{"norm_place": "pre", "weight_decay": 0.21, "decay_shape": "linear", "final_lr_fraction": 0.0, "steps": 6496}
Each number is 500 + 25 x the weight over its row's rms, rounded and kept within 0 to 999. Layers, rows and columns count from 0. Numbers have three digits each. The size before them is the row's rms in percent of the matrix's.

# v: layer 14 attention value, 128x160, rms 0.0732, rows 112-127, columns 0-79
# o: layer 14 attention output (transposed), 128x160, rms 0.037, rows 112-127, columns 0-79
# up: layer 14 MLP up, 640x160, rms 0.0442, rows 0-21, columns 0-79
# down: layer 14 MLP down (transposed), 640x160, rms 0.0394, rows 0-21, columns 0-79
v112 074:474507522517497501534480490472512554526515554514493543489500502508444489459539498511485478528496508502485557505506493520501483472462507483522517513518494526481523487517549495502485474441487513522519492524491505515496506521556504508496507500
o112 099:476538470486469520491484517460480530512479495482546493466538456536495484499470498497581485533494525510498546528511511506509476479483498506510456503554525502535512456501533485517519460466452512491518566523494492504498492509493510508480497502
v113 074:560510494513467468476505504510450468527486535510512469480490500465485502542545468535535470504501500536510464511499491487493503466545498515465475507448523501520533501520507495537501522549534487499491478487546481495523456548481464479519481454
o113 103:460520497506522494494495491480508441479501504552465498501506489451501489454495470534475509528530508499541540480492499498459519495523486513513478500468497475436492541516532564509479544510503539494511543479509493497522493534516508521456565481
v114 066:509497469473495477477542468508473466491511491490466499475491510492548493539547506499499503514467519493498526487473479476488481486522497477492506488523513519526517491487536487525490506544474497466506477501495464485483504470513470528495505517
o114 101:484492530471526480473481492459500473523538497469480451519506484542472510484525478514493519511526484508470512500498544492501500537497488486484505561497507504548513527493496535517508528448498481483446468524503484504506493500512501519511473497
v115 080:521516483470491515499436499524517524478475542494479491471493484484501465501564503487514458458528509543485507527501526491505450494524480464458490504535517493464509503494527469529513476490477529489486536510501506514438505505509484493516512516
o115 099:479505540525523492488450530490538500503532493528537477492505482510499490491476568463510508465507509563497548490524509481518514492527470468440481496506475504488496467482484533522498468500517527477471511504520492504503460483490518535525526464
v116 074:540470514495471548508464541477492482542494474487525540465515495482503502492488483535541512520474509466487500547490508483493449492535481465491503475548517515499501488473541483491506498474397545494507508519483506491454509478494499515499519517
o116 101:469499504498465492529499550477528470517535488505449471496489504501506497513512469506476500490478492483492510492497442500505473457507539504527485472530535450536465516511467510491486472475483486502467512487511537552522517527507450479517470441
v117 072:476539502523514531506463481492489481467521546533468446485508472543456497503483506518474517460462502490480517511496498483495445466457458502481504489543508481492487509482570465511495449494529544515528501501545511533533515536502507532497506506
o117 100:491529518515529508512470473506487511503478493517499471498556509554513490517510509452482487443494450532516476526462482563529473512445500474479506514540451514492512511546532535511460489496480513478487516488505525474512504500507507473512507505
v118 089:479520522478470475477519456498540472503537528521494513470504459474489502515498499417498480497490484513503535497492502452485457455496491502487500470521497462511494490513522482505488503501573538516516466498487518499471488519472508494494529521
o118 108:506522508452476528561499538487552488469496525480506515502529513497506486496512503514493532541496481494524501518468486490457466473524557502459465529483503489527525498490515550503555482545516506495489502525508547511515535515480474480520507531
v119 092:460502493484455518477493487472546495521507557531479517501485515437552507499537522553486507476473518521525537512500508452475453509536467467473512491547505505489462492492504516499493512490460548514496447520513472496476511473479489520508511558
o119 090:515467533478505500499463516444549493489476519521511570518488528476489505521535469529461462449496502523474524509482520515500517497542519477512499504520503483500486511512498469488460482445474500481482492560537505526486469492510514479498527526
v120 089:475488462529532460503568500522467539500521470500486490495489508522458510547531482486517531530556483542514489540496494523517453479528510532470491518470463488493495499511470494492487494497503485509523501475521517485484469530529521447485438490
o120 100:482485555493507464466540453510525517535513490484548491502489501506462551509545538501520500501527483547498520508473478448542475488509499538495509501507518454477529511489511518489507485508469545521495436456505515517457504517493523504520470508
v121 074:506487458489521516466482507527453505504472541494482507510508551500529483512487498536489473497474507496481523507485516507509505485540512481485495503531522498537498491488529495516484496428447558487519492500472492501493486464548510535499486543
o121 101:468456492498502526523498475528493533490475478470524552539507496513533526550498533511478525494481490510496458496515482506471508512502488505489530525474519526497519505497540501478512503512561521546488516497481444490482507502579502500497486516
v122 083:434503518472525473489530489523424457452516526479516537477515481525498498541480506522531498485503469489515432464486487562483456449497473535470496499526504450491484514502457494523495518496545545491497497477484509528506502481479533476529546479
o122 105:503493493491482535534490513524468489464513525471495481521470511518491483516498507482475497523529533491454487507472469551456466479502532483519523482482485469478519508493464484504467469505505550507434472473502519488475546459534536491485511511
v123 077:476520527519506478483502479531516520519527509520506476526497504499554491522525490429512489480532506492522520486518516486517442518529514519436474508482477553493508478511525508504480510498521512501531472507496489510491494486547507462496473501
o123 101:519508493489450496556498472509491519444488474514516486487518521490518528492517507511521476508508538562464522481532489490499495546498531497502490558484472505461534488514497503470508526506496517498490495493527476536529525508523545509482465488
v124 077:543493460539496501472530534493461490518485507502509490515499468575455513500522493500505482524492509491482471469485485486506542472504495496488524518504508457511483486492468513489485502519522536491527514504511471459572511485518469504510460546
o124 103:442525508480516508505539510504501480511473474498539523488517510495459476525529504529504506521514517510509491481486529487527523518514493493518491515584500474525482529475523518471491473518514538541505489515522443463534459472511496541519542506
v125 081:493471464490488527506542519484499520510484452530472524482499482481520507511507493473529519511529506559498519512492472521496507486508517532470506493518497487488488499486515529533510498473473548500496498493484489507459495530555517477513475525
o125 095:482525448522492448496487500480474518527522467539495481538508484538492508528491510493523535480472511472532523481486500483477536505540528486539495524525490521461462537522458492489518498514511465496536500489533512504509514469476494481494515521
v126 091:498494454513535505487503536551510554505495468499492493538506461536451474528529469442510495502506485551466482506503517514517557534478526495521497524489506528453508505502485503485507495516489461528516488480499533497488490501513458459499463463
o126 082:502475473499533437529520453568540567500514499495468509486512517507474530499473486477514487497509492547516519502542510524516519520538523494530509511528474470483481476506508497482473509477486490530545519453473483484488523503519518512513455530
v127 095:515486516531527516520511516477436547509486481518523500525481514504547497512503496545530496521564517472505502561491498513503477494543512482466485514503492514523508507491514498502506486455460541469523504506497486483480488503531529505482433481
o127 102:521486539511492528451546474506501486508536470506533533506524474499502539500495536499478538481540525480486494487486509484486536449529495531517570479506524524518497456521484499491509517514521491485507532528504479554493500517512462497507475435
up0 098:454532515468504499504513505495488526505464520513554482517497458514523505506514463462492503462477502523476498455504484460522538483526522537512524574498524532511535531533462533477508471511518529490512442515459477496488488503495491501516486501
down0 102:546489489541465476506465551501459488474575480504478502448503540499479480506476473492522492481497484535482505531492534509506454499510532517497456452535519470488476513474530499501508520524501466492509499537436497508472489530530449503495479492
up1 067:490464480528516489467501552460487476515515405524539506476488467534431469515528508506523500497531473513522531536479489517543523522502527522504520502500503462518475507517484499525541481549501527529507492493460496470506472535551521489475494529
down1 080:485470515502545474466490476446517472471537445499518519501566501515510479502522511489505490485475499495493522517515479539510450485515564508504524480508486524461491474556537528532539505452491448517528500546453485507501523477515535491473535513
up2 098:499485509552502562522479504514482503485454495504506532483518507417474456530481507513503510548436485519487498438496483477532512514481489556469495531480499497465475519492508470474517463505504486472488494504475499484502512493498516498516522491
down2 101:475481479512516473505517502507485475473535507466520493512517491558492464503495521486526514475532484522495494500466474483493485508480564529531540468498545464483508535506532492536485510485460486488493482540415501464507482507512494504501474512
up3 105:482527504508513471532494505528531515542512490512465492501468471447498502497569459493550500528512506514461493508550487517509544501451491500492502526473487506459473513519511493490523472504466537462507485489476526517489492519478510485469537536
down3 101:459471510504491533450540496526539537464494510523536488520487493505493533484513473434524474480534514487522445483488491511503484515477507474488492505511526525511497472468515517519464483508485499466511550466470515551473475529547481499512500517
up4 111:507506504510515518510510485482487519519512517462475467483560543503495494512483494528509498482509441508466509545474494432520510510500485501470509483500503476496562538500501476513494494506502476524466502468509518492490481505522527512500503484
down4 111:547517515538509468516522489480518525518529488502530489505521474508519511493469490492505491497517488525495437525466521502468504509475486536484503471511496531499542499489484515483507518540508488480462530495498508473478515540534480520545438509
up5 095:527480539504507486509518479512502536484485522488561491502549508535527509500460512520469518495540467494519521472490492455553521511480490524473500503507521505491469499575484484479481500516496515509514476489498545488447434506474480519479538473
down5 094:538504506456505511484519525492529534472492463462553519519494515511482512562452518493522519496508442494505508474478507502501566484491518491515454462554506519487460512500503501520459493526532513469485540458502500453520513484473498507533538515
up6 102:452517498505528491502503505526493508508512490503494498513503480492511505516495456487534526520506478527465545479550496446485479458479482483466485492491495516472518477519542488490552507454499507470515496460516505579453481508547486495498518484
down6 101:523457468501480561488495510512531488518497478489503490503502542524535519496521471470467500477488464546507497495488505504480504452506490472534497451484481515544466485495490500508493523508466469467538489506528519472516481506457535551495532519
up7 096:515438438483511487489545462535488496508532502509521467528496507543464493488492496512502499473474515450548492487475490489514527488508557504464491499474473489461494504485487502489477501510511475520482471485428485498531537509513516482511486513
down7 098:544508552516514546474488512467518474503493468491525492525532493529494515516491413445505518483518457460506520540485493476491537543487500535507482489527484493466483539480546485493467501485498507482509548523444514479485532501493520494473492524
up8 107:547500482531520492550502541527477490458519528517513492500527467523497509534558471477470540506542512499475471477494502524508500454519541513481496485471503502468494536504543495483482546505485507492492497473465489494485505497491510483446526505
down8 109:478533536476539516516488502508466492511517497525494500498479512516506520483549485486518500506459466490511495500491487457521531466471471520519452542497464493483483460523498483522455459498486510435524561430492536516535494481484538512493539508
up9 081:501456475517467511509499484465499506496465468488508514500506506504462431509539541554537495473473538507511519470499535500543468519512506484496508503531502505464493524490490523477526529464540537468480488496531510517457509480500425480490494493
down9 082:559492500504483503509450494467511538525481523491457518484526438484461490507498482517489463534513508453489454512500506469518519521549545525509543485495532544486518496505525535468462486456472481516517510566554493522508472490464493473537454470
up10 100:534528503526516534474500478525500503518534509501502509527503530530467469542535519504468440461515513550519537432462502485519524521425495482463506490487472468518482516504499528521487539517505527481478501487494509538530497505478460478492525513
down10 104:496474489520543518500534489464530451502499453515470489537485529533528471516485474472482503487509508525489488482482480492484447484485478492510543468486511501521479543471490534478489516520522494519473504414479501533478481491516521530462483531
up11 098:535513533488465519490540499522530502496501499489518528557479518486482530517519472493491505438533494488477506520504492501544537481503522501489495467514486478521525482508521486530532477524464514503480505488440493521522473544477473478505472483
down11 097:503513491489489481493535489435525524517492424477540471537556516464499491487510477520509517511511478456534508516545471477517526540511473482529448458535515505509530534485502497535431528523522476512535491545442493491498484523468507509482491471
up12 099:456513526516536529508533492523493509505474506449477551489486508496533489541528524465494516511489504537489470471486505537540497468534482556479461509516514527508478448496540497492493471518499487474501483498458515510492455490457476493519469507
down12 103:517492500475494471507507490495496467524533525459445464531495519495520500437504501488530504535514465509505494509520524522498445495467480482530536489506478482487533428530512536513455549489553465511534499529483491490497536519505467453494498509
up13 106:517553473515512491487516521522473471557485503521484461535516532460470523496506490466480511474482509512445513524518510504506529492495497487526509559504475483503510490518519503496480500493505508481528505464479508476454535492506518482515538467
down13 103:526552508489484500517477500499504476543451487504538525478524571530512510473495519447511582536517508481516507485524513477450536492523497544456515475436476498483486507472460523509455490495531468495514513474484457510501518522482512509490526512
up14 097:486515500497465541544497510509461545517520481496510487473517480489498497473467488527513477531499437520518510508502510521530506481510506490499517520511522485448524484551484510524512487505476537486521522460503532556477487463474524507525537503
down14 098:496539496507505502512456483531496498473523512477531525516507520505504474514525508506497505477491527527537491502484448557483524463486497487509515481474501456523504539484474481449498476485533456506471475496533511448529530499469496475480504483
up15 082:503479532542473510550519495518474492489518574474500525524474512436491495499466505517450508477536484523471463514505480507493494524492479471540481497470517487534523533470478496482472524494513524504473492520487513508546468485511495454494480491
down15 084:482461488466543502500482508438472470466486395510521461459539470522490497492468490499539514485483468468502500483500522494533540483512561511514487492480548504495484526530485481526502491531495505506508490555473480471506527462520495504506493523
up16 108:525512508537488538520485481523529502497455516526494437534523521490484522488513476477509518475471473497492520517530479466509529526472491499491483514527538457499521505462496478475467501481517524513496513435513477463520491491498499480485478484
down16 103:486551474523518480484507468476517512506553526475545469487474497532505520472462503513531497467510477503558474513499466512517515526523502494473487504508428496505444490519530490495509505501466494496543494501536487498524518473470543525483535524
up17 091:502487473504502508454538505481516555504451544492501503516542499523494530509472499536524463475428483547495520522562481436521505474468513504498509494529484529489511505510495471470542509503478497452474494482519486526480512456522515445466471492
down17 090:504503519444477491512506501470512515528507508478536499512528501505498503469486497468529551492504473490472492481482520468519514468495459497504538445497476532485508456511463496430522506464481492525487527552579530511507498530533500508509495543
up18 113:467476487476502494523511511533502505494512503511517470499471552499517476479445474507526486480451500543514535481492518465494532483467509498538505521520486507487492478478508498461505469480503502511457526480500505512502527490497520436512441483
down18 106:508515480473490510506487529500490490512517477496445493451527456496567509479525524482518462488477514480476511505531564531482506515480519518504481504560487484506494503487545470510442506471513522557509463470464552478512518462504516492477487500
up19 097:449481515473490513456539502494516511508538494472532487491493511519516516487475457524494535513479506498494530476493509491511509466501476504485514534502508541493508503523470484510497537524517523468492489508506498542528516541474474461511471469
down19 097:500476465464470491506528502497483512472548510477531501478489485519477498525470454530511527455537471521429478513477505532464514504509535496469518463481494521501509482486488517478452529506493507531554522501455509529549534531522518495491456510
up20 117:507461460502525571499539451514502492490527497521514488493508465519502492517446493507469494457531479553437521483504490497485518480482514542479459532474521507537495504517511519496471498519497525527484478483453524533526504492467521474483454482
down20 108:505481490525514498513477491454486473516509472501532492497488473504440508471494463466503528513495487470475504466532521495494462507516513551511515510487544480509514488527506490529529492494510520492488476531465510503499477441471496509520507507
up21 096:507492480504519536483539495532491495500505512516503552515497483495478510469521500495511522468555522539506510499495474489569493505494498485501487492492515470483536530537495464461473502470508506480461526489478481535458525477521514487501492477
down21 096:500471554554539522467481525510468459482515491508484496479464470500531464497496495513515519519508499493513502507480532540476577531531495490498485448507467532540466511532511475509528439514475526488458542492505474469521448468462505529477510475